Weights of a small GPT-style language model, trained from scratch on English Wikipedia.
Size: 14 layers, width 320, 5 heads of 64, MLP 1280 GELU, vocabulary 10005, 20.5M parameters.
Training: a variant of Muon for these matrices, 826M tokens, 6305 steps.
Each number is 128 + 32 x the weight over its row's rms, rounded and kept within 0 to 255. Layers, rows and columns count from 0. The size above them is the row's rms in percent of the matrix's.

# layer 11 MLP up, 1280x320, rms 0.0679, rows 413-434, columns 160-319
size [ 96 103 103  94 101  92  98  99  93 100  96 102 105 104 103  98 101  98  98 103  98  92]
[[105 151 100  90 144 125 153 177 163 127  83  74 141 169 116 116 115 156 122 144 162  99  93 130 157 108 139  86  88 161  98 127 152 203 117 188 142 178  89 176 133 199 127 149  57 153 163 127 132 156 190 135 105 158  83 147 132 128 148  99 147 104 106 120  88  80 174 152 151 138 166  92  99 125  91 125 134 140 137 139 126 188 137  89 227 160 123 105 115 167 113 122 158 128 186 162 148 132 123  83 150 156  62 121 152 104  71 105 177 133 108  83 170 114 106 117  90 190 149 107  94 154 220 192 102 145 129 118 152 118 110  92  89 145 143 137  61 108 148 100 111  74 133 196  97  95 134 147 170 125 129  76 170 154 129 110  95 140 115 118]
 [103 120 102 123  64 155 187 145 152 128 121 100  96  77 167 138  87 100 114 127 121  96  98 109 115 137 103 122  88 178  85 116 156 140 137 118 134  57 137 188 109 144 151 133 126  95 137 126 113 152 139 104 109  77 113  74  70 138  93 104 150 105 137 157 157 129 171  90 166 126  93  56  72 147 140 127 109 115 115 134 109 114 143 158 144  81 106 147  93 167 137 151 117 152  94  73 109 103 129 134 150  58  64 117 133 113 147 146 110 149 100  77 179 103 108 158 105 189  76 156 123 142 170 128 129 165 148 146 132 101 112  60  83 127 141 124 144 157 163 131 114 198 149 165  88 157  99 159 168 153  85 136 126  87 112 124 145 141 137 108]
 [100 100 160 147 136 165 124 100 186 112 192 133 144 103 122 180 105 135 135 156  73 129 141  94 116 107 174 122 161 130  95 157 159 107 116 152 135 184 160 127 141 122 193 149 121  89 149 107 108  77 120 129 153 140 117 143  64 114  97 119 130 116  96 117 114  80 151 111 105 118 158  82  82 126 146  80 153 173 146 129 143 118 152 155 181  82 179  96  97 156  97 101  87 188 101 129 120 126 159  98 117 141 127 130 101 103 128 185 160 156 110 125 126 139 115 118 162  98 118 108 198 105 204 140 115  61  97  98 139 111 170 102 155 127 150  98 111 120 138 124  66 109  79 144 132 106  98 156 181 164 100 138 129 170 124 114 154 148 117 169]
 [167 113 125  72 139 132 116  92 140 143 150 127 128 105 217 167 169 145 160 120 144 156  89  87 149 110 123 134  56 123 137  56  97 121  97 116 141 144 114 117 160 189 131 105 123 133 167 129 116 145 151 132 121  83 160 191 140 117 124 135  96  87 152 156  99  92  93 188 105 108 157  95 146 119  91 164 154 136  52  79 134 176 161 105 112 129 146 111 161  78 140  93  69 137 107 148  87 117 131 195 162 106 136  85  88 162 202 156 151  87 118  83 131 158 181 114 116  83 165 132 215 117  79 145 135 141 171 145 138 112 136 104  49 118 107 102 133 123 137 120 130  48 154 156 121 133 146 143  86  86 173  96 102  62 146 103  91 122 123 163]
 [145 126 142 131 197 190  78 158 151 132  71 148 121 105 124 135 145 130 118 130 105 142 127 167 142 131 146 114 101 134 173 108 119 127 130 153  71 166  88 114 130 155 126  72 158 123 181 138 130 133 147 181 158  99 168 169 155 103 179 109  81 109 212 107  37 121 130 123 115 129 105 146 111  94 140 140 140 125 147 135  93 113 128 120 145 112 106 139 127 127  64 153 183  92 124 132 145 198 160 135 158 145  96 139  96  64 162 125 108 119 192 174 131 151 129 121 195 113 189 169 144 133 113  70 157 114  82 184 171  74  99  77 122 202 131 134 111 110 127 109 100 126  99  74  87 158 150  84 157  85  94  98  99  96 138 124 168 171 182 142]
 [135 131  90  76 153 143 125 150 129 172 178  84 112 164  76 120 141  93 151  99 122 144 130 128  93  99  93  98 101 203  92  75 130 178 146 116 105 127  93  91 169 118  85 228 112 171 171  97 171  73  89  96 169 102 103 174 133 187  92 147 100 133 102 114 122 122 105 134 166 200 108 187  73 154 104  89 138 189  81 166 129 165 135 106 118  94 165 149 100 142  69 131 120 111 142 150 128 107  75 162  87 145 117  72 144  71 163 191 123 152  68  89 109 133  80  94 116 163 107 111 101 105 132 187 117 175 106 151  58 133 175 157 129 117  94 112 167  58 126 137 129 144 148 175 113 165 109 164 121 172 180 170 130  92 183 150 130 108 146  89]
 [171 181  96 129 145 151 147 140 127 138  92 117 131 100 113  54 119 153  97 135 140  86 144 158 156 132 146 126  93  89 127 156 154 103 103 108 122 112  98 177 172 131 101 164 119 159 129 131 172  96 169 177 196 176  80  93 149 150 105 169 142 144 105  93 115 126  68  94  48 143 110 136 161 150 108 142 177  93 131 160 145  96  96 164 120 176 113 131 144  54  90 122 110 139  79 119 103 101 124 128  96 144 116  63 128 128 163 133 177  77 176  98  91 103 113 128 168 111  83  89 141 132 108 108 173  98 135  73 169 177 154 158 162  87 142 151  78 130  80 130  96 168 171 128  74 166 198 141 153  75 139 168 140 212 157 102  88 163 166 173]
 [ 62 129 180 103 160 177  94  96  89   6 138 126 116 138 108 109 133 191 203 192 142 127  69 159 119  80  93 118 113 124 185 124 101 126 164  83  92 117 182 115 188 109 116 170 134 145 147 114 139 141 135  82 143 128 176 135 123 112  92 138 166 142 104 111  62 102 148 166 157 159 178 107  86 129 101 149 154 127 119 137  82  97 168 113 114 106  93 140 160 116 109 171 136 102 102 115  97 127 130 191 148 106 121 122  98  77 187 122 106 155 113  90 122 130 155 133 150 144 158 168 160 151 146  88 124 126 109 117  84 162 116 100 117 127 138 150 158 140 144 158 143 147 142 151 119 138 101 118 159 147 179 128   3  73  78 182 137 176 104 112]
 [204 133 157 143 127 156 125  90 112 175 167 169 120 115  81 146 124 129 123  77 148 128  97 132 105  91  81  57  90 130 143 174 158 151 158  92 179 151  95 148 120 128 155 105 183 150 164 117 115 100  85 146 237 129  97 130 114  69 210 103 132 161 121  74 136  84 160  77 115 183 126 108 151 135 114 146 127 104 152 146 143  90 142 144  90 146 130 170 140 134 140 107 137 133 121 133 136  90 123 128 157  92 127  90 134 111 119 150 117 123 118 153 177 140 111  87 117 193 200 124 110 113 141 133 143 131 178 124 142 133 129 124 152 107  54 133 163 141 148 156 120 104 134 127  83  46 163 129 117  73  53 166 149 103  94 127 137 108 169  94]
 [120  97  91 162 165 100 153 124 123 134 115  80  80 117 152  91 152 123  63 102 126 134  98 134 115 141 124 111  96 120  84 109 197 140 147 137 178  89 113  98 101 145 120 180  98 143  95 196 122 137 133 134 157 114 132  83 128 141  61 131 146 179 134 191 191 143 152 113 121 154 167 145 145 128  67 165 159  98 186  86 149 117 105 128 196  73 160  63 197 159 150 131 106 125 139 112  34 100 154 136 104 165  76  99 102 140 186 153 116  91 130 105 138 162 118 124 155 142 139 121 117 133 187  91 177 173 133 129 140 143 118 111 188 152  76  80 145  70 105 122 100 111  99 152 137 130 153 101 105  81 160 153 127 151 137 169 138 104 135 167]
 [ 80  25 143 125 173 153 139 149 152 114 178  98 119 168 117 125  69 132 136 152 160 120 200  99 154 119 102 161 164 152 136  23 109 141 100 129 122  63 142 151 182 177 108 132 103 120 130 130 107  84 102 111  78 115 119  79 109 145 186 126 159 156 120 164  45 178  84 140 145 109 122 159 153 166 158 185 103  78  91 147 133 121  80 199 118 116 130 166 119 115 161 105 170 154  86 116 147  82 101 132 116 101 145 169 103 129  42 138 126 105  95 178 130 141 139 116 161  81 164 160  91 116  94 149 186 135 147 116 145 158 103 127 160 143 133 108 155 135  88 147 126 176 122 157  92 111  35  98 143 136 121 185  87  87 127 100 144 169 133 106]
 [ 96 173 192 142 139 132  91 166 118 103  86 125  57 144  83  75 166 139 111 115 151 158 164 133 131 135  99 118 101 149 123 165 156 184 163 113 126 136 171 113 154  72  79 120 192 177 134 131 190 122 118 154 184 157 125 122 136 160  81  85 134 135 131  52 148 132 103 157 167 141 157 136 147 133 108 126 147 132  87 160 111 102 165  47 131 103 124 138 148  87 179 145 138 108 126 103 140 133 123  86 136 188 159  67 104 135  67 199  94 103  87 136 116 158  76 185 138 132 100 177 138  54 159 125 126 123 118 124 171  90  94 158   3 136 149 129 125 123 171 136 157 120 105 123 139 158 135 141 116 131  60 112 139 139 166 138 129  52  87 115]
 [167 143 148 109 108 145 155 106 116 135 128 123  97 104  81 127 100 155 206 133 142 178 110 106 161 117 105 126 171  86 132 145 148 114 173 193 119 136 137  51 153 155  92  28  72  99  61  91  86  84 101 119 163 193 139  98 162 170 102 102 131  90 170 185 123  81 118 136 172 104 140 150 154 113 126 131 131 162 164 157 111 163 105  98 183 129 135 151 136 103 139 124 105 120  68 139 133 107 133 122 129  52 123 179 163 101  74 122  73 146 139 141 152 140 126 170 131 101 142 140  90 133 180 144  84 138 130  78 159  99 122  96 102 129  81  88 184 119 132 123 127  56 167 104  96 100 117 109 152  59 159 114  80 166  99  94 155 137 145 102]
 [ 71 131 128 147 136 121 126  96 146  44 114 118 109  63 153  76 120 200 128 141 129 120 155 116  92 116 170 130 103 145 177 180 138 120  84  91 125  86 163  97 179 120 208  96 128 160 148 121 128 180 144 165  79 207 111  67  83 115 142 100  83 121 166 121  98 114 127 147  94 148 102  67 134 161  89 122 160 103  83 154 151 105 152 123  93 183 169 165  91 142 130  86  70 149 126  98 144 170 160 145  46 119 207 159 126 148 188  98  99 139 179  78  70 202 176 176 151 139 139 129 151 113 100 116 104  91  90  96 113 117 129 131 149 157 144 151 139  73 136 163 161 119 121 116 153 131 146 197 143 125 136 118 141 126 105 121 190 130 111 151]
 [140 160  82 152 146  86 113  53 122 109 119 134 126 174  86 145 147 125 139 153 120 140 132 168 164 125 136 111 110 120 165 119  95 129 120 175  94 181 135 154 121 159 146 119 126 151 170 124 165  97 138 124 139  73 109 136  81 101 126  93 118 113 127 139 153 122 234 173 143 145 174 109 158 157 154  89 120 170 153 126 175 130 109 164 156 146 119 125 147  33 171 109 169 116 170 112 111  97 141 183 131 137 174 107  90 160 160  64 159  85 105 123 119 102 103 127  83 122 149 139 112 126  82 117 167 115 124  79 123 153 116 155 192  70 117 162 149 174 101 118 118 117 183 109 126 156 126 167 119 102 151 140 117 118  96 168  85 117 109 129]
 [134 110 126 145 174 110 145 124 117 123  95 160 202 168 134 110 102 152 119  59 157 156 131 140 125  68  90 109 112 126  77 102 154 186 101 173 130 123  83 182 186 161 180 100 104 134 154 178  81 164  90 164 134 109 131 135 100 159 143 153 109 132 163 170 136 118 102  85 137 139 113 115 158 120 111  57 185  77 140 184 157 125 135 116 126 176  84 114 108  85  67 116 118 121  92 113 131 151 138 130 129 144 171 125 142 120  80 121 128 192 139 163 122 131 144 103 126 124 169 151 119  67  91 134 101 157 136 128 142 143  84 139 178 168 141 105 121 183 133 135 125 146 116 117 124 124 107 107  76 182 109 128 120 113 100 127 152 101 155 116]
 [172  90 107 143 102 174 103 178 149 122 107 147 133 133 112 147  93 135 122 157 108 135 135  85 109 150 126  68 132 157 119 124 120 109 173  96  86 115 203 133 115 111 155 167 110 112 151 116 143 143 108 182 114  81 167 102 127  96  98 152 198 139  97 144 156 112 159  76  83 147 146  78 176 125 101  81 123 110  92 126  87 129 141 112  90 134 156 173 154 196  61 129 141 151 100  50 121 113 167 212 173 121 147 151 121 151 153 133 149 116 101 173  52 122 150 173  92  95 100 107 158 176 139 121 203 146 163 146 120 143 163 102 111 138  62 103 124 163  73 138 111  85 136 133 107 145 112 116 113 147 161 165 101 125 100 156 124  73 165 130]
 [196 146 185 145 134 153 108 133 133 145 111 114 109 128 137 109 116 117 118  94 134 150 159 202 137 142  86  97 101  96 122 123 107 196 165  66 105 149 113 151 171  97 147 139 151 157 144  86 123 162 131  91 110 181 137 111  79 146 114 142 137 100 145 133 155  84 113 113  66 115 163 145  66 112 136 144 158  95 159 146 158 125 130 135  55 151 165 140 126 166 163 122  87 102 110 114  87  97  75 155 174 140 136  76 161  98 139 134 119 139 136 102  54 119 213  73 147 143 185 163 205 141 155 149  94 130 117 136 130 154 132 110 169 135 165  79  60 141 135 130 138 171 121  86 230  80 156 123 127 102 127  49 112  80 183 134 171 181 114  86]
 [155 130 185 102 181 111 155 105 132 120 182 108 148 128 123  89  94 133 121 109 113 111 133  98 130  70 118 120 101  89 118 174 127 117 130 138 115 133  78 166 168 195 122 126 147 113 118 211 122 186  78 148 133  84 116 108  88 147  86 153 146 154 173 100  93 112 132 152 203 167 170  95 110  91 124  77  79 102 194 143 118 181  98 111 105 151  83 134 157 134 132 144 133 157 150  77 165 126  70 104 103 149 153 186 155 155 141 118 124 125 129 113  81 164 168 183  99  78 146  59 133 155 128 133 187  81 142 179 132 111 125 117 109 148  99 154 128 103  93 119 129 105 129 150 119 107  75  91 105 132 132 137 116 145  88 132 170 113 184 134]
 [172 172 130 151  95 138 187 150 141 116 102 178 158 105 153 129 215 157 123 127 115 157 123 145 131  88 140 116  86 186 120 104 133 173 178  89  48 150 182 113 161  86 104 155 104 155 117 102 156 121 158 135 164 139 132 102  78 182 135 157 153 120 106 128 119 102  80  99 144 117  61 129  83  86 123 151 112 150 134 212 182 116 170 172 120 115 114 105 128 121  93 118 134  94  89 121 158  53  95 157 175  54 171 136 152 145 160 136 173 125 154  52 112 142 132 125 138 133 121 140 126  69 146 145 135  99 106  85 140 146 142 106 158 132 137 151 102 177 183 160  47 101 109 134 115 183 150 165  99 140  98  86 179 153 161 153 111  85 150 115]
 [201 108 122 120 114 119 136 160 133 134 100 119 175  97  81 135  93 143 114 138 144 129  93 118 116 107  95  89  98 101 102 193 109 127 123 183 151 158 194 137 167 128  76 168 148 109 127 132 128 131 154 121 225 115  67 135 153 105 147 127 137 139 124 121 134 138 135 138 190 213 149 161 112 138 135  60 105  86 177 191 124 170 191 105 154 144 131 117 141 151 116 141 141  86 112 133 109 118  54  93 117  81 162  97 134  73 133 100 156 180 185 148 158  98  68 109  76 141  78 124 123 100 186  88 169  71 129 151 111  95 140 107 183 140 147 130 183  79 133  71 140 108 174 114 114 137 138 107 147 111 136 218  99 123  83 124 123 148 201  69]
 [124 211 149 157 119 106 129 120  63 114 131 112 100 109 138 126 157 149 140 116 119 170  83 148 123  82 176 109 164 145 165 147 172 116 212  83  97 119 110 112 113 162  62 110 117 112 107 131 122  86 145 180 128 145 124 116 123 153 113 127 103  63 126  96 109 104 214 169 122 110 141 175 105 103 170 114 123 123 171 143 119  85 145 178  85 175 122 127  93 100 142 100 198 172 154  97 144 149 106 192 139 141  91  82 100 172 195 195 151  90 143 165 101  86 123 151 108 107 137 144 111  71 142 110 146 137 107 138 104 153 196 103 177 106 136 120 124 136 132 167 114  61  75 134 147 131 103 170  87 138 106 122 125 144 140 183  98 106 159 124]]
# layer 11 MLP down (transposed), 1280x320, rms 0.0379, rows 413-433, columns 160-319
size [ 87  98 101  98  92  95  99  96  95  99  97  95 105 100  99  95  91  99 100 108  99]
[[109 133 124 187 105  72  97 169 110  84 179 174 126  97 155 119 194 178 150 158 160 141 115 148 108 113 153 132  95  81 142  95 121 120  55  74 175 135 117  67  61 185 118 113 182 107 110 162 171 130 132  80 145 119 168 143 183  99 150 125 124 105 124 165 101 187  67  92  81 134 118 159 105 141  95 151 131 134 121 149 118 138 142 153 154 115 135 107 135  87 129 165 106 142  92  83 120  98  91 106 126 158 101 170 187 151 142 199 125 138 134 132 127 166 132 104 112  99 147  98  73 142  69  99 146 184 164 171 114  96 116 168 154 102  91  97  73 143 102 173 159 171 105 115 120 150 151 158 160 135 100 164 164 113 147 103 154  86 119 118]
 [130 125 123 109 170  63 169 168 110 109 163  60 138 146 110 123 105  85 180 194 125  98 141 168 151 109 155 162 124 135 132 188 130  48  77 156 148 190 103 132 107 184 112 133 102 164 101 169 181 124 140 121  87 192 136 118 153 100 164  92 141 139  93 105 126 100 133 166 123 110 125 144 132 158 149 203 142 150 150 134  85  96 137 136 149  98 153 162 123 100 147  82 183 107 166 148 113 165 198 151 145 128 168 123 127 118  68 153 103 111 150 170 122 153 129 118 108 145 101 113 149 101 131  75 102 148  98 151  81 123 123 206 156 108 201  99  96 127 103 160 105 137 153 100 102  83 129  90 100 147 143  90  83  95 131 118 136 108 117  85]
 [145 112  81  60  92 118 155  85 145 146  73  98 165 140 175 133 162 159  95 107 174 113 155 120 156 105 118 125 139 155 163 135  56 124 139 146 133  67  69 105 168 118 127 169 145 104 135 157 111 126 165 129 153  86 182 136 168 117 203 149 146 197 110 102 122 179 162  90 175 135 114 164 184 131 131 122 139 123 161  83 171  77 119 134 115  94 120 102 154 154 114 126 121 103 103 153 175 129 142 135 133 127 134 122 164 127 187 137 114 108 135 121  87  83 120  77  95 136  98 134 104 132  50 125 120 100 163 192 104 144  98 145 103  91 128 156  94  78 162 125 126 111 103 149 178 156 106  94 151 136  40 120 110  90 146 157 134 157 153  79]
 [ 87  74  69 147  52 172 110 116 109 111 101 207 123 103 111 135 125 102 133 116 153 108 162 158 164 125 114 148 161 130 109 152 140 139 123 153 127 118 152 103  71  84 129 135 147 102 104 114 104  74 124 198 135 106 100  79 166 104 120 148 144 112 149 118 104 180 115 129 119 112 148 144 110 156 124 172 181 109 141 111  82 120 120 148 165 129 148 104 163 160 135 156 146 109 168 115 148  56 116 115 167 143 127 162 173 196 102 162 130  78 137 137 156 140  74  90 204 170 151  99  94 122 125 139 139  81 126  65 108 131  84 143 140 129 107  75 155 122 102 141 241 127 155 141 153 147 121 127 137 114 148  93  98  83 102 154 128  97 138 172]
 [105 139 146 141 106 142 176  82 119 119 106  96 121 105  55 128  72  61 112 139 200  97  99 116  42 165 126 121 113 119 168 107 138 187 142 121 165  95 140 121 102 149 113 152 148 175 169  88 158 113  85  91 105 158 124 150 165  56  59 181 129 139  96 187 121 105 110 131  90 156 169 118 128 135 160  86  99 166 150 187  65 127 108 149  78  95  92  58  83 155 102 136 137 147 191 143  69 140 131 114 134 101 149 104 115 119 107  91 112 203 129 112 191  97 141 149 113 181 121 139  77  90 148 141 192 147 162 110  84 200 151 173 207  88 122 114 111 102 116 118 144  81 116 109 108 117  85 127 134 168 162 149 119 123 137 131  84 133 184 143]
 [137 143 166 143 197 160 136  79 120 105 122 179 132 147  52  82  92 150  97  99 187  54 131  84  93 141 108  90 102  95  83 154 183 145 137 136 158 140 131 120  71 145  77 157 131 129 152 184 114 115 135 133  66 153 139  51 142 130 105 148 142 116 111 156 135 152 109  87 143 136 143  65 132 105 149 178 104  94 103 182 170 187 143 140 108 115 122 155 131 137 127 110  83 144  91 124 130 142 143 140 162 151 150 151 110 168 167 126 174 140 174 147 200  67  90  95 161 194 118 145 192 143  68 103 124 132 118 109 135 144 107 131  96 130 139 156 187 156 159 139 122 153 128 111 141 134 177 120 102  90  95  54 134 123 121 118 116 157 130 136]
 [125 160 126 159  77 179 132 143 191 121 153 137  91 133  29 195 112 109 127 115 206 150 135  92 115  94  98 111 137 126 161 108 126 197 128 124 166 121 158  92 167 137 151 131 129 197 113  71 107 114 145 132 173 149 140 163 114 143 153 106  99  85 131 159 130 172 157 197 165  79  77  99 123 134 164 134 167 142  81 129 130 157 105 106  89 145 176  66 121 157 180 145 155 138 147 115 166 124  95 145 137  84  86 137  78  83 140 115  59  76 149 155  99 166 165 146 149 157 149 140  91  92 111 167  96 149  97 163 148 135 126 120 126 155 123  94 158 127 107 150 183 122 118 134  95 109 165 132 142 111 116 102  57 148 116 168 151 171 108 105]
 [119 136 141 225 146 148  64 132 129  98 165 118 122 100  86 170 148 155 134 108 173  97 146 108  91 130 129 166 166 140  93  77 169  96 138 151 168 136 112  80 114 141  92  92 142 163 140 143 126 154 106 171 193 174  99 101  83  59 125 132 114 120 117 147 152 131 140  73  84 127 135 129 134 103 116 151 154  82 124 131 104 122 110 145 108 104 150 141 125 145 145 107 120 213  91 232 124 124 126 121 128 139 152 129 146 117 120  74 114 125  94 142 111 111 121 188 188 166 187  75  98 108 107 158 143 116  62 157 117 184 195 126 142 130  98 107 134 126 109 102 143 119 175  67  71 154 128  77 138 153 101  99 137 100 129 166 179 112 108 189]
 [101  98 114 137 146 118 123 123 159 168 126 138 177 175 140 124 132 100 123 125  88 119 137 119 143 130 116 147 144 116 114 210 103 131 139 143 129  98 138 135 104 160 138 179 147 112 116 139 163 111 125  96 140  81 141 120 165 134 117 141 192 117 107 195 134 105 115 116  96 201  88  75 132  89 145 158 109 114  46 121 147 172 157  57 140 127  98 116 142 156 106 148 129 125 120 175 130 214 183 127  91 103 118 157 146 124 162 107 141 192 137 128  93 136 113 187 126  75 157 119  39 144 115 110 136  94  60  81 172 160 164 104 109 121 155 124  82  91  97 107  60 149  84 133 113 100 113 141 157 154 105 115 135 160 151 209 168 116 181  98]
 [ 63  95 113 101 145 152 151 152 159 115  83  99 144 109 177  65  83 164 154 189  30 147 132 150 107 129 107  94 144 174 178 140 131 108  89 121  97 115 125 160  95 115  92 121  44  92  97 146 178 117  88  58 185 124 113 135 132 145 157 131 151 128 121 135 149 139 131 175  86  75 104 143  96 143 128 153 114 117  75 139 148 147 137 160  94 132 115 115 101 132 155  70 133 101  87 113 156  94 105 131 183  99  59 194 146 114 159 122 145 132 126 172  65  53  91 120 149  73 170 133 166 116  96 187 172  97  88 135 122 116 149 133  88 134 195 138 102 161 162 151 105 141 106 180 124  92 130 165 102 168  80  75 171 135 132  89  88  78 141  40]
 [ 96 147 163 193 145  85  97 135  99 110  83 140  99  68  52 102 156 127 149 142 132 161 133 158 165 174 125  70 131 163 119 140 130 220  94 176 138 180 105 202 174 152 125 168 108  84  96 122 154 106 104 112 160 104  99 127 182 115 104 120 162 151 148  78 120 194 144 145 108 109  92 153 161 121  69 131 133  95 148 146 154 100 194  93 152 129  94 121 137 147 114 166 140 113 138 113  85 139  33 120 138 205  90 104 135 146 115 101 112  33 125 162 175 118  70  96 115 110 147 141 122 126 175  97 164 150 144 163  98 156 158 136  92 124 129 131 126  97 103 114  82  88 102 109  90 119 162 128 171 104 127 145 177 156 162 127 161 150  67 131]
 [114 143 191  84  52 176  97 122 144 135 141 111 193  75 131 137  79  70  92 189 149 140 144 118 126 111  88 203 123 140 133  96 125 128 121 125 130 116 120 113  97 134 146 123 109 144 151 138 148 167  94 101 109 115 116 120 131 112 140 148 118 116 153 133 110 134 120  99  53 152 116  67 101 190 104 145 108 117 180 122 165 158 141 115 200 119  55 105 123 148  99  57  97 135  86 150  67 123 169 147 141 166 106 165 108 115 166 135 141 160 149 197 108 100 119 142 130  50 107 167 130 107 126 167 145 178 137 106 128  59 113 165 107 154 160  99 182  89  77 130  84 129 138 156 143 141 192 151 147 144 164 139 125 138 135 162 138 185 153 143]
 [148 153 118 119 189  58 109 172 171  82 154 123 119 101 159 106 130 145 130 118 110 163 117 147 137 165 127 161 158 109 109 111  82 133 156 182 160 107  96 134 157 154  98 142 154 115  93 105 158 170 146 141 152 103 139 116 147 113 135 123  78 133 130 154 151 112 124 109 149  86 120  94 188 193 106  88 122 120 148 177 122  74 136 151 167 148 146  88 122 158 155 135 113 108 157 127 124 172  76  72  60 152 135  90  45 127 152 130 129 103 183 100  65 115 129 134 148 157  81 145 126 117  86 134  86 170 150 201 116 155 104 124 187 156 124  95  96 143 164 119 113 170 114  35 164 116 146 162 117 107  77 169 210 128 142 114 118 151 184  77]
 [169 182 160 116 138 118 171  94 108 186  60 151 133 146  93  73 161 135 142 121 157  66 178 123 152 149 174 153  98 158 159 121 196  66  96 121  66  88  94 199 112 134 114 125 161 142 130 123 133 126  83 108 120 108 116 175 141 100 189 139 112 159 100 126 143 109  96 173 107 136 169 151 115  92 113 127 174  88  99 170 146 172  85 140  94 117 129 143 117  65  74 139 101 107 127  88 168 125  94 188 111  97  75 162 147 133 156 192 109 100 116 123 191 150 120 107 125 112 140 145 117  51 100 116  99 122 119 201 139 122 176 139 129 121 132 144 159 137 115  88 167 132  83 134  87 113 161 115 128 107 154  38 163 122 166 123 107 186 127  64]
 [ 93  99 142 151 112 117 128 150 138 111 205  95 153 120 129  85 117 112  77 111 113 134 158  81 150 114 164 113 149 147 145 136 170 165 103 122 121 126 110 109 143 171 151 165 116 166 131 140 143 106 149 163  94  95 172 138 140 178 160 133 197 126 101  71 128  91 148 168 212 129 144 125 145 135 101 112 148 166 140 123 146 185 119  89 187 157  97 132  85 124 189 193 151  84 145 107 117  62 144 180  69 197 114 178 157 175 135 102 174 107 133  95 151 180 135 161  58 135 118  88 103 119 140 136 108 102 105 129  83  83 158 201  98 136 145 167 101 121 147 137  93  77  82  58 146 106  97 141  95 117  80 143  87  91 110 162  94 153 165 155]
 [123 125 140 112  38 137 141 125 165 108 131 129 141 150  44 216 170 122 142  89 139 124 124 166 130 187 137 155 106 144  78 107 121 121 113  90 128  79 122 149 137 144 108 162 114 132 167 111 211 111 155 113 134 144 154 144 165  84 147  97 133 116 165 138 118 121  71 109 139  73 121  80 159  61 105 155 152 110 167  82 100  66 155 148  93  98 123 117  95 171 149 175 102 104  91 141  96  85 129  41 122  97 133  77 126 103 149 134 134 123  95  86 180 141 138 167 103 141 149 135 169 133 153 173 105  80 123  91 162 126 161 156  61 163  93 114 166 128 151 147 125 121 110 147 125  93  63 131  93 130  63 171 117 148 136 138  99 144 111 132]
 [135 113 104  90 164 108 121 142 111 126 160 103  76 195 171 131 154 130  89 101  91 110 115 105 106  92 177 125 153 114  67 109 108 131 154 157 176 162  76 132 130 185 149 125  89 188 153 128 122  84 169  69 111 137 155 123 143 183 155 160  58  79 165 133 167 162 142 149 151 126 105 150 133 191 161 111 139 158 126 141  87 170 100 106 149 172 108  88 173 146 164 134 131 164 132 161 139 166 164  48 145  83 131 155  89 106  61 141  96 159 118 165 172 113 120 158 144 165 171 110  96  88 100 167  83  75  53 108 140 165  90 134  99 108  80 151 127  99 108 152 116 174 127  86  95 160 121  99 145 116 176  88  93 109 124  89 112 115 116 142]
 [ 62 125 108 148 172  85 142 136 147 103 147 131  73 106  64 143 191 157 132 135 109 131  79 135 113 157 136  82 149 157 167 127 138 115 102 145 119 157 134  93  74 201  92 114 116 189  87  93 151 163 159 143  85  97  99 163 150 103 151 129 114 146  81 113 128 155 124 171 159 107 154  90 161 126 133 147 127  92 115 120  94 103 168 126 156 136 175 133 123 125 145 166 117 162  93 160 144 117 140 155  80 108 172 206 149  93 157 110 126 104 116 125 136 116  84 181 151 117 125 196  61  95 174 138 111 142 130 107 127 118 113 171  75 143 143 161 154 150 115 134 124 130 213 145  93 163  77 109 144 160  86 126 116 119  96  87  84  66 129 185]
 [158 110 128 134  94 133 139 146 177 107 105 115 128 185 142  63  94 125  74 145 107 106 149 136 160 104  58  92 147 131 156  91 160 115  65 148 172 140 158 218 121  94 104 126 148  93 133 135 113 153 126 138  69  96 124 180  89 100 110 162 151 122 173 129 106 108 190 110 148  95 101  86 134 153 124 144 112 108 176 177 113 149  88 133  56 141 113 129 145 174 170 140  96 125 110 107 149 147 164  74 136 105 128  94  77 112 103 153 151  94 134 172 133 178 141 127 138  98 161 175 164  82 172 123 112  97 128  81 130 123 112  93 156 153 108 133 145 126 162 164  79 152  91 170 143 138  94 162  85 127 131 118 135 140  95 128 130 125 114 123]
 [178 131 161  76 175 113 116  60 165  73 123 153 109 131  74 130 155 158 107 179 142 149 166  92  47 168 169 130 123 164 146 101 160 171 179 178  86 122  94  86 154 155 101 132 131  81 135 152  91 158 163 118 155 134 131 140 141  43 152  93 154 113 159 111 124 149 117 185 155  98 144 131  95 133 113  95 140  48 186  95 111 124  86 147 129 172 162 125 143 126 126 136 163 103  91 148 130 146 147 121 159  76 172 123  87 137 126 106 129 123 158 137  90 116  97 104 111  97 209  70 143 173 124 116 144 131 124 128 174 125 124 209  82 142 106 101  87 161 146 113 116 128 150 138 161 111 153 179 135 152  91 189 123 130 157  77 157 142 112 160]
 [110 133  58  88  90 160 181 167 127 109 132 131  87 176  98 144 166 136 108 132 162  74 170 134 137 101 135 117 111 106 131 125 126 147 139  49 127 158 118 117 161 121 152 104  92  91 124 139  83 159  77 132 129 124 150  86 156 152  73 154 121  74 101 114 188 156 140 113 110  99 135 101 122 136 120 105 139 110 110 121 146 131 130 147 142 124 103 132  96 140 184 144  90 118 116 121  79 132 212 107 144 129  70 138 114 141 161 155  81 130 160  45 141 112 113 181 129 110 174 155 197 141 113 161 158 123 161 148 125 135 158  86 151 102 130 148 119 111 172 166 115 103 104 152 165 129 146 171 177  81 160 122 182 100 105 141  84 106 119 161]]